python train.py --num_key_value_heads=4 --vocab_size=2048 --lr_head=0.00372 --decay_fraction=0.715
Each number is 128 + 32 x the weight over its row's rms, rounded and kept within 0 to 255. Layers, rows and columns count from 0. Numbers have three digits each. The size before them is the row's rms in percent of the matrix's.

# layer 3 MLP up, 768x256, rms 0.0568, rows 706-767, columns 0-63
103:122080106092146161146190064147125130116090139093135185124125113162140117110112136126108124063074130157186118122099123142165124056155079125107101127092164163125089125100151167160087168175092151
100:139106142157152073083169119147080101073162127124122191128174094089124168103098088154137138083094112138128153125067083033123235126123122174157071127062211216121166137184127106107147132118144153
101:169147169122159119094101074166122146075132161051131157143124165191108152086108105120171173121182102115099163122156116073076139075117100126151085118099137177106057088130124143071048187087138086
089:154134102068130061087080151074079077157048096129154164144125131128156068100110092116139134093160109125119137206079118136073123133058123152068174155139176107130065104135162126074090148127174136
107:113077147061091057166137084082159157108162100141127161078147103125098098188135121146157096135156134147146133171143112140155124149132126113156122085129099179076095117127107129127138144142112133
099:142028151130141113159157061095150117083095118139116135135107169161071079143031068122064107052129147126124082044146114157121140188173100150158145168097154192109125081061069144117145095122074149
100:172132149148061092092179168196122102130093106162166118131135115215111115122149119144094167148144124146118160169126181111113091111159062144160111086096115099167104159134151088133152135089150126
094:122124148084172084132140141148158079137098150173094148161149112107151095134116088085089125145166121133101113104074086114077150103144070125132125143109173117119193168172110116130132116146120126
093:191112124172139125097109150120107166120094175121107154130196140125160107142145099086154107068096097118095170123115136116088189110110099130052141118130128102106110065124129217112154191157131090
100:131104144168069114178084176082144135121127119052125122145161058146133131148088104142201103142196115159087146124077098078113149088115079113090079119064152119098069170058110124092127124106101142
099:165120159163146140195105100129119126112114174175181148164113167133148111175047176107149062120171139115142163142102141074139165153116111146116132105077126055119102123122107132111103133093125119
098:117130125107210117105097134158105123098122171119104092140115133145162172182089191167159142120132127118162164183118144173140146074062131114122121166142163128154145098131169191101052175132134107
097:142084085125109123137109147142104167064131170146120175104118139162125071115136104093143108154076147159187097107122095124109100121119108115107142163092084174154121106126169164124097133222131094
087:132087193168105114112136089102116152139098078098099126185083159157114068127128156103130138096140100138167043160165111077157148143067107140113104117127142149123149088150139111111094108094108093
101:102134122067109102157124138160109119118064132103096122151146128147082092160115063107115116113118141162194063101155165143092144114142053156169138110130075127112100091081093115121115159128113132
100:133144117114185101117083143128151165116106153018128107178084091179103114101149127117229135130112149127123158130111167160144106127072124198062128160123125111138127116080131176086160145122136102
097:148096143160108078149120142132128144088157179133074144233131202139099135114125140151100099118134142143175133115065138139112160132143142180224141076161139141077072148132080175177088122140095097
093:173130112122129132117141159075181163151149126150126103132210163110076100158120164150153121116094105130148140143123135130111107131147131143142108089126133151119119177180209155159135133089115134
100:138146152131152132161163136072146127093115129052083127125141195086135111144110159120182096115150134136115185051110159126121083144138118172150111111127094154078201110097175220129054176091137101
106:157110130152068111051127143056087102136132112124099130107148195151110078136113113110105155071101052140153111083133169111143198103119104118093113149091116172108148129109135184096091122122128150
102:166146104141114151147129136109165162120072104092122144112151152133119040163110182140160123115172095140108084168110154141178161073198100128087075098146123124170130114137119158154118100131128081
100:232128130144034123119059159132122136152077114130156142148118147168075100155191142140111130075133089123210111121121153082124140095161117134139132134111124151106135172097141165115109166129132106
107:117136148165118152181086181141118128148121092114109190076131138163140113100107095126123125101141130111069144126106108066122151106132093074141141083142186177175096136202148148096108137175049131
103:180144107091142123144148105047158142127092154134096139138155130156161146110134084116189145071134140109157126130085128135089148154117115126152116091102091149116159120139129103155103160096152098
103:151079163128142095098051099137104130141158167124147151148206132148119143113127127115112122080146141114032165114137129105087102089098124111107038149100107154112125166170138153062161144131124099
093:143111193142093112114091116148121139072071148110098116190127127181131098178218099147151135119171100142138096133132164188122161101117127139169111181076101125040167157132150132102101176155088135
106:080134145070143103145141082149120182152133118104122157116158153156070088111163138166126100150150106099124152141145120122138090128138132150114148117108113170123129070091166137148122132132156065
094:122120160153117098029189111102131117123118104127103163145126116130128121139159170135128161088126109092113107167104118165141153091104084131181143163141115153086130055118083125068135097085167122
102:094086150073134123149162107129122122117111148155144148138131076121114080129161195090142109106172136144174082144087182119140162156155109100157152107107209074120092097128186189125057153170086136
108:103128154117146133161136045125086112146108160119078126111157107143109094113164115181081094113114124066079207142120166144120193134070124107155118153156097160143142117196110107111101181163143125
093:141071151118169129169085126144168121120144155104116112103166181190040136109162129076157077095136143127143079088117128151092106098125120180095103144092101096131150195125202163152068158146138117
098:115111141051128167185150132136098138145142150114152115092120105096153120145115149117145125112108173105091156158103115160113146200135156138054097085048139150110100089141133140199130118139131140
098:167087187079154101070153148101144173138129135154103167097150172187153107109131195190105111100110114135097210122150077130142182138097134091199131154115089163118101144105125138084101132097133134
103:083082116145149106111078114108114121143106134184144094080146180085171108111144097086182150117145082143127087117079170077175125111099113109067142116107175131153097162133144136134135117060098145
101:209111147127199097087134140171113185145142121093107154131142114123156116066171182192096106079127095151121144107124172125113131114154109130129133188127113104146121137117156191101097076139093095
095:117139130107107130143063146072141133095099079098107083142115136109135130147204164144120165084147073106143181130110146141123101139152126121135110128071128139090184173203189168170075149116094127
097:157126135143099127140105152135089110107125134078130076165176102143151058166139114038146154104193156151114138176156118110107085157109113180105102114099205084082098122231114100122098115119129154
102:175130141123135105161118123092132162109156103118086165135108109150166141134196125143160055108129124147121151124103106124160162128118139152167131127118099106140109090057178130140119140105096137
104:131137177166156100148109134113101084153159173121113105113123099154123122137121143154171066120186164167113208124118120162177194073099062071153136133114121149123118196143090107147088146055143111
104:099129116110145114059111136052049134136192118030094185153140147120105102087108113120123101080170074184177154096113132135086042168127123164116144119077133162120104130141163131135130151162106077
095:179070155129128098110163090160140188096108158161112144163074161142129148090058142141110142112090153138145168137180188107158141121166058120159079163074134061145152154151151131099115117109107071
096:160088129189102043111138107119109121101086127161085110152174118098134172099155108153158044119154093058120114144098121178125142073064144155118141136137122208090140113084106106129106116095157152
093:137118170116108117128099081206134140118113157142121123124115191123110130136147172130239130081097104090207159092169155112114141117121081111136126163099172105128036162197153129132110191136124114
106:175128107097121107081162122132108132142145184166064135071191163147131107150080160147142117110131087165194135092080170143114153167137122193121179092059173112135106085065130109205093095098158111
104:124090196087100138112061095159067135097043129135108125147171126159180108125077147141107143064135119113148139148154084121130132113224122144115116167151128101124117103161182157114110114137110123
099:182136144146125144151128088134111132161063184108142173072146165151137122116128136066138132090197152122232113168070115187106159059126143108153126150152166161136096146111122144101106152114170141
096:115132153166113142156107075146131123119088130122106139160121092091128073110124179164171142142164089185184154103048132114138229095095138189114193106136198111111113092147197102123155097096117112
102:113036175132147157122088130105128134107085148108121147083146170143118072145123131104158096095192109179148117161094109127105195161121108089167103080126129161115122141132134122103040125054097119
098:173103123145130064106102146115096124138152129120064129180118154149135088100140160144074098078118131145110116151134077098141082120084083185175116173171160082156112176131167152105171106169092117
103:133175136130197145172130113128059125118133098174070130170146133131095099118165167121160114108125103108164114152115151139096091126131105098098062114102136131113157113131092125144051157090113148
103:161126155124115157189147129124089138137124129208117150170154142182124034135118084155132165109093097177105144160088142043152125071113082114121082145118143162166097161101151132067048097132069106
101:170096106092085060074091158111118123098105148113086142086143124136115079136108154142129103111150115144168152144154108133123120161163126163088183160080148120134118142140156189114116111103079112
094:120133122043165108099134120111057110136120155087107149166113123149098172109147121117199138119109152116098181143128146190154112127128126172148123080077170192120177168099117128087121123104131131
097:133136111093069147176110150142065132172105084133103193157166103095120163122149152082104100072134182117151150111105139081108128096097124138183106088087158109144112091195146138154149145166093124
096:118122150093094135108178093114109120183137084124112108090104110208176091157116175157131167095174100146117162145096127117115124097105109084092145112117093078128153137227125154138080166121194110
107:125130186114115092085126055147097163106121141140109103091192136117154126097145134091163156126170073161139224096097156173100080097071154097173117109060113125124140135130130132151138137174112071
104:130088173119133102159076126163167157208132128123082144107149098126137133110106102175123112041143099139108139064133107080121114066181113056162110178162123150150116112136111180142094104126118108
094:136155181139089035049114134154144146109130191124124122100197157112151126053164137123117083065190111191092141146141116151125166104143127148099155173128122132116096113138146122167122145175115090
098:112148151104105110094148069115131122183111135163144133141146175151160084194138056228158157096149100197089086051067137088132160137119066184152133182110168148153132119145119144101111131098121099
097:141103126158186121141127138066103153184131116132110124112158112113081109119158145143159110150123085137111198159146154107124122134049122105072123174146098200129150123114086131102072089133144153
087:163137101106144106153140108149140146086178122149105178107077167191114134105135130109094100098139124109122133123108109113170153169129104126116152108153206119149062148119177177132159086114152131
096:120124128134118147137063204116110153061103130158124119124130080119078090096155071053146116104177164145133115119095184098104112148090089138133080114081188081140095157199164197108089194138108152
# layer 3 MLP down (transposed), 768x256, rms 0.05, rows 706-767, columns 0-63
103:101147100128099133156158135115112112129152074093139083090128161204142113129112092132132102129081122166071150083081163149117136143165101124137120104136116159092125156201165083102180084119089125
101:138113114127156131084118117183113144152122167084207142113193167078163126101138147082169033142130156131157189154135156097112071089127149153139097120133109111142149093129105123129074122149064137
098:121157134155119198128076112062189158117172119090091181091155115111099122061143074161104162154173110144108169138144185105165146188127090097162125146153140122156152143111076130074136109121146136
091:102124111117168169166110149163155114061127125101065090135115124027053168077159108162138104192121104137133134069165130173133095113189130165133089183125172117126135169116097061108125118091107091
108:167095143077124135056158121208128160110134182159092156181152134099116109101091111182136129141062125154115079079080125193144125129142118094105172138151147156105133157134116136165123116123103131
107:120141107125158128182131172074129118100091108137103140162148108134120120135132159115152184118104130170173146123153108179151139130160102088098127110056114161131185096170113112035157160143080116
098:087116197143167049123112115118175107117153148124082097071145151141122184123119166159101095153126126057151135140126124127138190110113156103142119074147149176143087043099118165149088149173188117
093:146171135189131158178185100092136134083104133137074110135154139143178174136109095162107153131102146089088115082080127114135081232111153151099200122148110140151092123150234146145153099133117153
092:134142097075094126155115156137152110134135151089113130143092130095140137155071154081106048132149156107136155115165148071163138137134124141125128150116162108131099159205153115117130073101136110
096:103136136167139085084084109092109139133114114170200117096142143125114111109131128190146100088109143088143149151048074144124090128092108126153096133147103140146125130143190148161148170096130110
102:167116188152133158084124115062097097078099127157104153095179175133128104127137127150125139128101120137158195053169109093097096144127147118140169103137036190126176126132140180110143181166143128
092:064156142113115126175175120130109119097107157109113151122122162135165141132090137134146093096135143110162082056120143142115132159159135109114160082090110137135161116093082095158168088100112117
093:158179128102161080110064120146145121144090143155104086126082169103145175159166075131111105112067115092140131150162136101129129144105177102071081136158172111091178131128045120144121106157086125
093:089089154200139149126091128136097085134163060163190147102092108122170129149134093204150147150104169120159171118128134154153105198148121170091153122113077153152150123166158117121111110174147141
101:137134099166068151167166105166167127115116131090070193157157134139131154110121086132117055150071170162149135152108137163118089145158117154112192121122149180136158115157105175086129109153172199
097:127125074086089084145075126087139115107071113151120074147069114188091122155106116167134138086182094111112058163156110126189124094140189162155146181112149130117104177145078147097199162146118136
096:167101164166073130123170109096116122159089144117179140132122088128120116095077200126109124193144148169085084104177142127158132103133138083123157139129119119128087152080182067173115110129113117
089:093112164102137120168132125188073123097114123134147134195068111149137157144140117129117071180171079105112113164135141139146141115131126162149151145118141115135166149149072080092139127157077142
103:132162149132129123126150133162133125152121103089137148102155156130128140162119088098171088175151105148156158103116124117107090059193139085084185179182096126151084084100154081145160148083155062
107:119172111121142140125182114162074109130116169134076155160022172126131151115101079113132162189116133059175124152154125142121058114166142131147118135098139158120093148162054164092076147192127170
127:103108166125148047097131133124137109100171140123114103162078092164145145116143133070175089161101128119120146119153088093132156138148103112186122118129144126121185129125151130079127157125072121
095:117097139113085127084143144153182148137187137128154110045103118095130218085173149179127143155108173088126101122158118158111155166119129111143084136153172080159175084156099123080103127122084088
111:128104070130130120139160144125147125121158121155135153081145099093128048135152127096138094079083124167151124177147096154187141125099086163076085156131130143147166097130097103083124189104122160
103:092162070123105098166153109120116126142108165166132127156137096117153162111144068081196088106128125046155154154144107111159159064120130161157151106128140159128107173098141123064115070054099095
114:144111148181125102136131135105145139122130113104165074131091123101119126128149159066173101121146113132083094099136104136115109092068146142204137128071110105127107102121111122091141111084140113
099:027145121101149133152128140081154145091120132179087135103113135124170197044118115140179126133142146097171078131089205126161112139120096176120112172157158180100121104119083081113144080080120093
109:181150140109081128112111092106089153164128138141201112128152156168138182093111166089106162081113170143130167151129158139101114133128171135147083155135142031148130118141138135115215107112134121
093:149140083146109142112143098114145114134152121054185157119072113071192160063099104081085122116155119098177155114126115120136094137168092116158078169108146135120127174153129149171079152100117074
121:157115123109097140079072149080134135135067155144157117141104079136129155126176148137193090123141105093135127153172159103077108129076128165103142110128103127127137123123108038134136130087155132
098:111132117140133092123105149088176148140082163079146100139150145163123111130131113126167201128145126104101141143142146095154111131101143106152092105096108072163149165146159191147120111073121121
097:106184162087164128062115107146105147107164073113183125129154086058159113168160127134098116097206142109117139166176114140155142144133079085095144115147120156103148108070128081143101135148128081
101:211121118190142110123120128122187128159082141073097190134148130185151153188121108126091185096147114075134087128079159102116102115127106172166147056205145110143100155076056095100159181073109113
099:134167112156151117142105138129036121122109181188129128130096121126126147120143084129155145111096151156120155143134203128141175139078103163118183117079126173174127120119131101151147141158086123
106:224075158118111121122103203164129144128157144108153195120109102129163095174168147148138102172135117113150124146158134136131160187129103103124107138142120136182100083125109090090102076152152147
102:083105121116130126100115094098141158105133143104138062121171048116169191131162134143125156209129201135111100074123135108172201106156115100100157142143128108071136179149133147143175119161196114
094:062125137089142132135108112124140151177146119142089106066147124127141121176116099130142134098131093141128115094116145152198131142071040068175096113125095122152121101081071139114146156205201128
098:138156093208108179131164095098095114119152159139157066105135186149058117070094135127051154138077107114108149130101140076112091149076131112145121104151125112080151136121142180151113135094162150
105:186141140147151145086123112120160136098093147142150136162108115111109107186133167104058135048113204117068129136099161109104171119126155135157126113096062078130096183167184104121155101134090098
108:136073097162107193143180120143130127073142136147136065163126160156029099147101097174137104161117133165126152114130151151143113124105118162155084089178104151135118197174126172108113115071062142
114:081137136190128105151174179152157133143152126161160121142097180145082125138141090115153171038121167137164141150057139130134130170145127152061148150037086113067187101115148176087143130140115164
091:164134088119136137141122118154165167144166074158201106115095065064095161125135109191176160104152117158190114075115083143108095126090126132113113084141207128101142118181129135138165074083122087
100:114079115143107201106168113137098121121112073089157087153132128134119167100184121183128152096098155165098129136160091208151136043077128141157128123131172118149115135138140127121143116144119150
095:084153091123195105148131158119170141078182050123080080122144088126106096127156142151116083107089121132129168136132156143131109170146177165182107144166149087134096150165100107100197162072154168
108:075165123157143139091126131132141162152081138115109135094152169071117091160135122158139156121151079137099120226161065155125179125102127150079109159133148096130123082136110104164066150112109091
093:055156103117133110180094134158178133125139128168127147155143148124185157145147088091092098123097155102085126076114101089141156148109133099132170094168103141202112128098133137140151140148152137
100:097140113067163143076124137129097150123113089128119097158112074130067164147146065179091104168113098080153144083140088093139146148058116127100087078166116127147126209172159181128110077155116129
088:078164090141170101100131123158142123150143117139120153191133126153158110132122149185113110103167154170108135139049140110092178153118159094095134184087089122210105179118137182166128110105140128
103:126100168107053106150167179107101128141165079121135122141219110155142123169161107176064129140097095115127145130055071142138125143091131128146116120162088102150147146143105110197180154174125154
097:179110080125148110067156178185175102129137177092148136118129089147151175164167065096136124144144108127133113100139161191116110090132108111141094195141078160130113104174064108083150177121128147
105:113108105138124149097141126107115139131159167106172068133129139173056184150101164164134119102149119169142108117154152153172126087118109143114159178111099033073096160114138103135143151079152144
109:186138108187154124132125150172158129145050095132104146112117101157102067091133109138130138130083080120170177188173122146212128172065111107120080129139101120097152185170138116136073127148109108
100:113091127124207164118150157170171129155140150131135131089138097100164148121167135170110135080114175126181165109079132139150120124049116090122125166131076097076119125145091191145177159137139142
094:187137113091166124068122156076180120108143120099121111171127145135114179158134050124149093160089100064098104123151121098168082172180151153189145111095143069087079148126142102059161206086117121
100:148055103135176142102136075181208137087128139141128143147107129132186120157183179130125123126135061134109175194119126112096132115123163127122138199181134162096144144102064170114154144173127168
092:117170175099182149144134062154138138152137112126143151174112103153166152134194051169044137109088130091073145157127087125121061203138132131154131096119105118140111157090110096166157117113166109
109:114113141095151158105157165121145151108070159088133143136079100157179125128142159167155112096176167159151086157160128064066055140101165126138095156117094095126112103149144119128117118121092106
109:144134127081129142154093134183140112176102105118174140104154072149187107098166087160149125098127127104098113134083154138172130101133145156140091150171202137109153136104083027133161126069143139
094:101095110152111082159110142121187121156101107151086179178154124136188142117068154148166129183113173161148138141173137137152068137188187171101102112114123159123133090099110121138142115107172150
097:147194137127120103106110110108059118084167145094135184091135148167097108077151131097122117173098117162147168107104154092104091164180144075139141147172072130101125182152158170080112146115122090
090:162128121148154124115117124120083156170121109127162138149163122112143107171087152094126138120162087111170106104146134172104107096086058099102135123152146128132108089122116141198147134155098129
088:174098136111139105145090140110144133061068152142142040117198179107070145092114166163128157196117049167125047184158114159149136083110130139125129097073115160102146133127122147157189135155170085
098:107109153121181118071103092132140122154128172160152124144147135075172108072120146182142122173136136116163119152074135142107132127139161138101123119116114130082070153139122097180125208160151145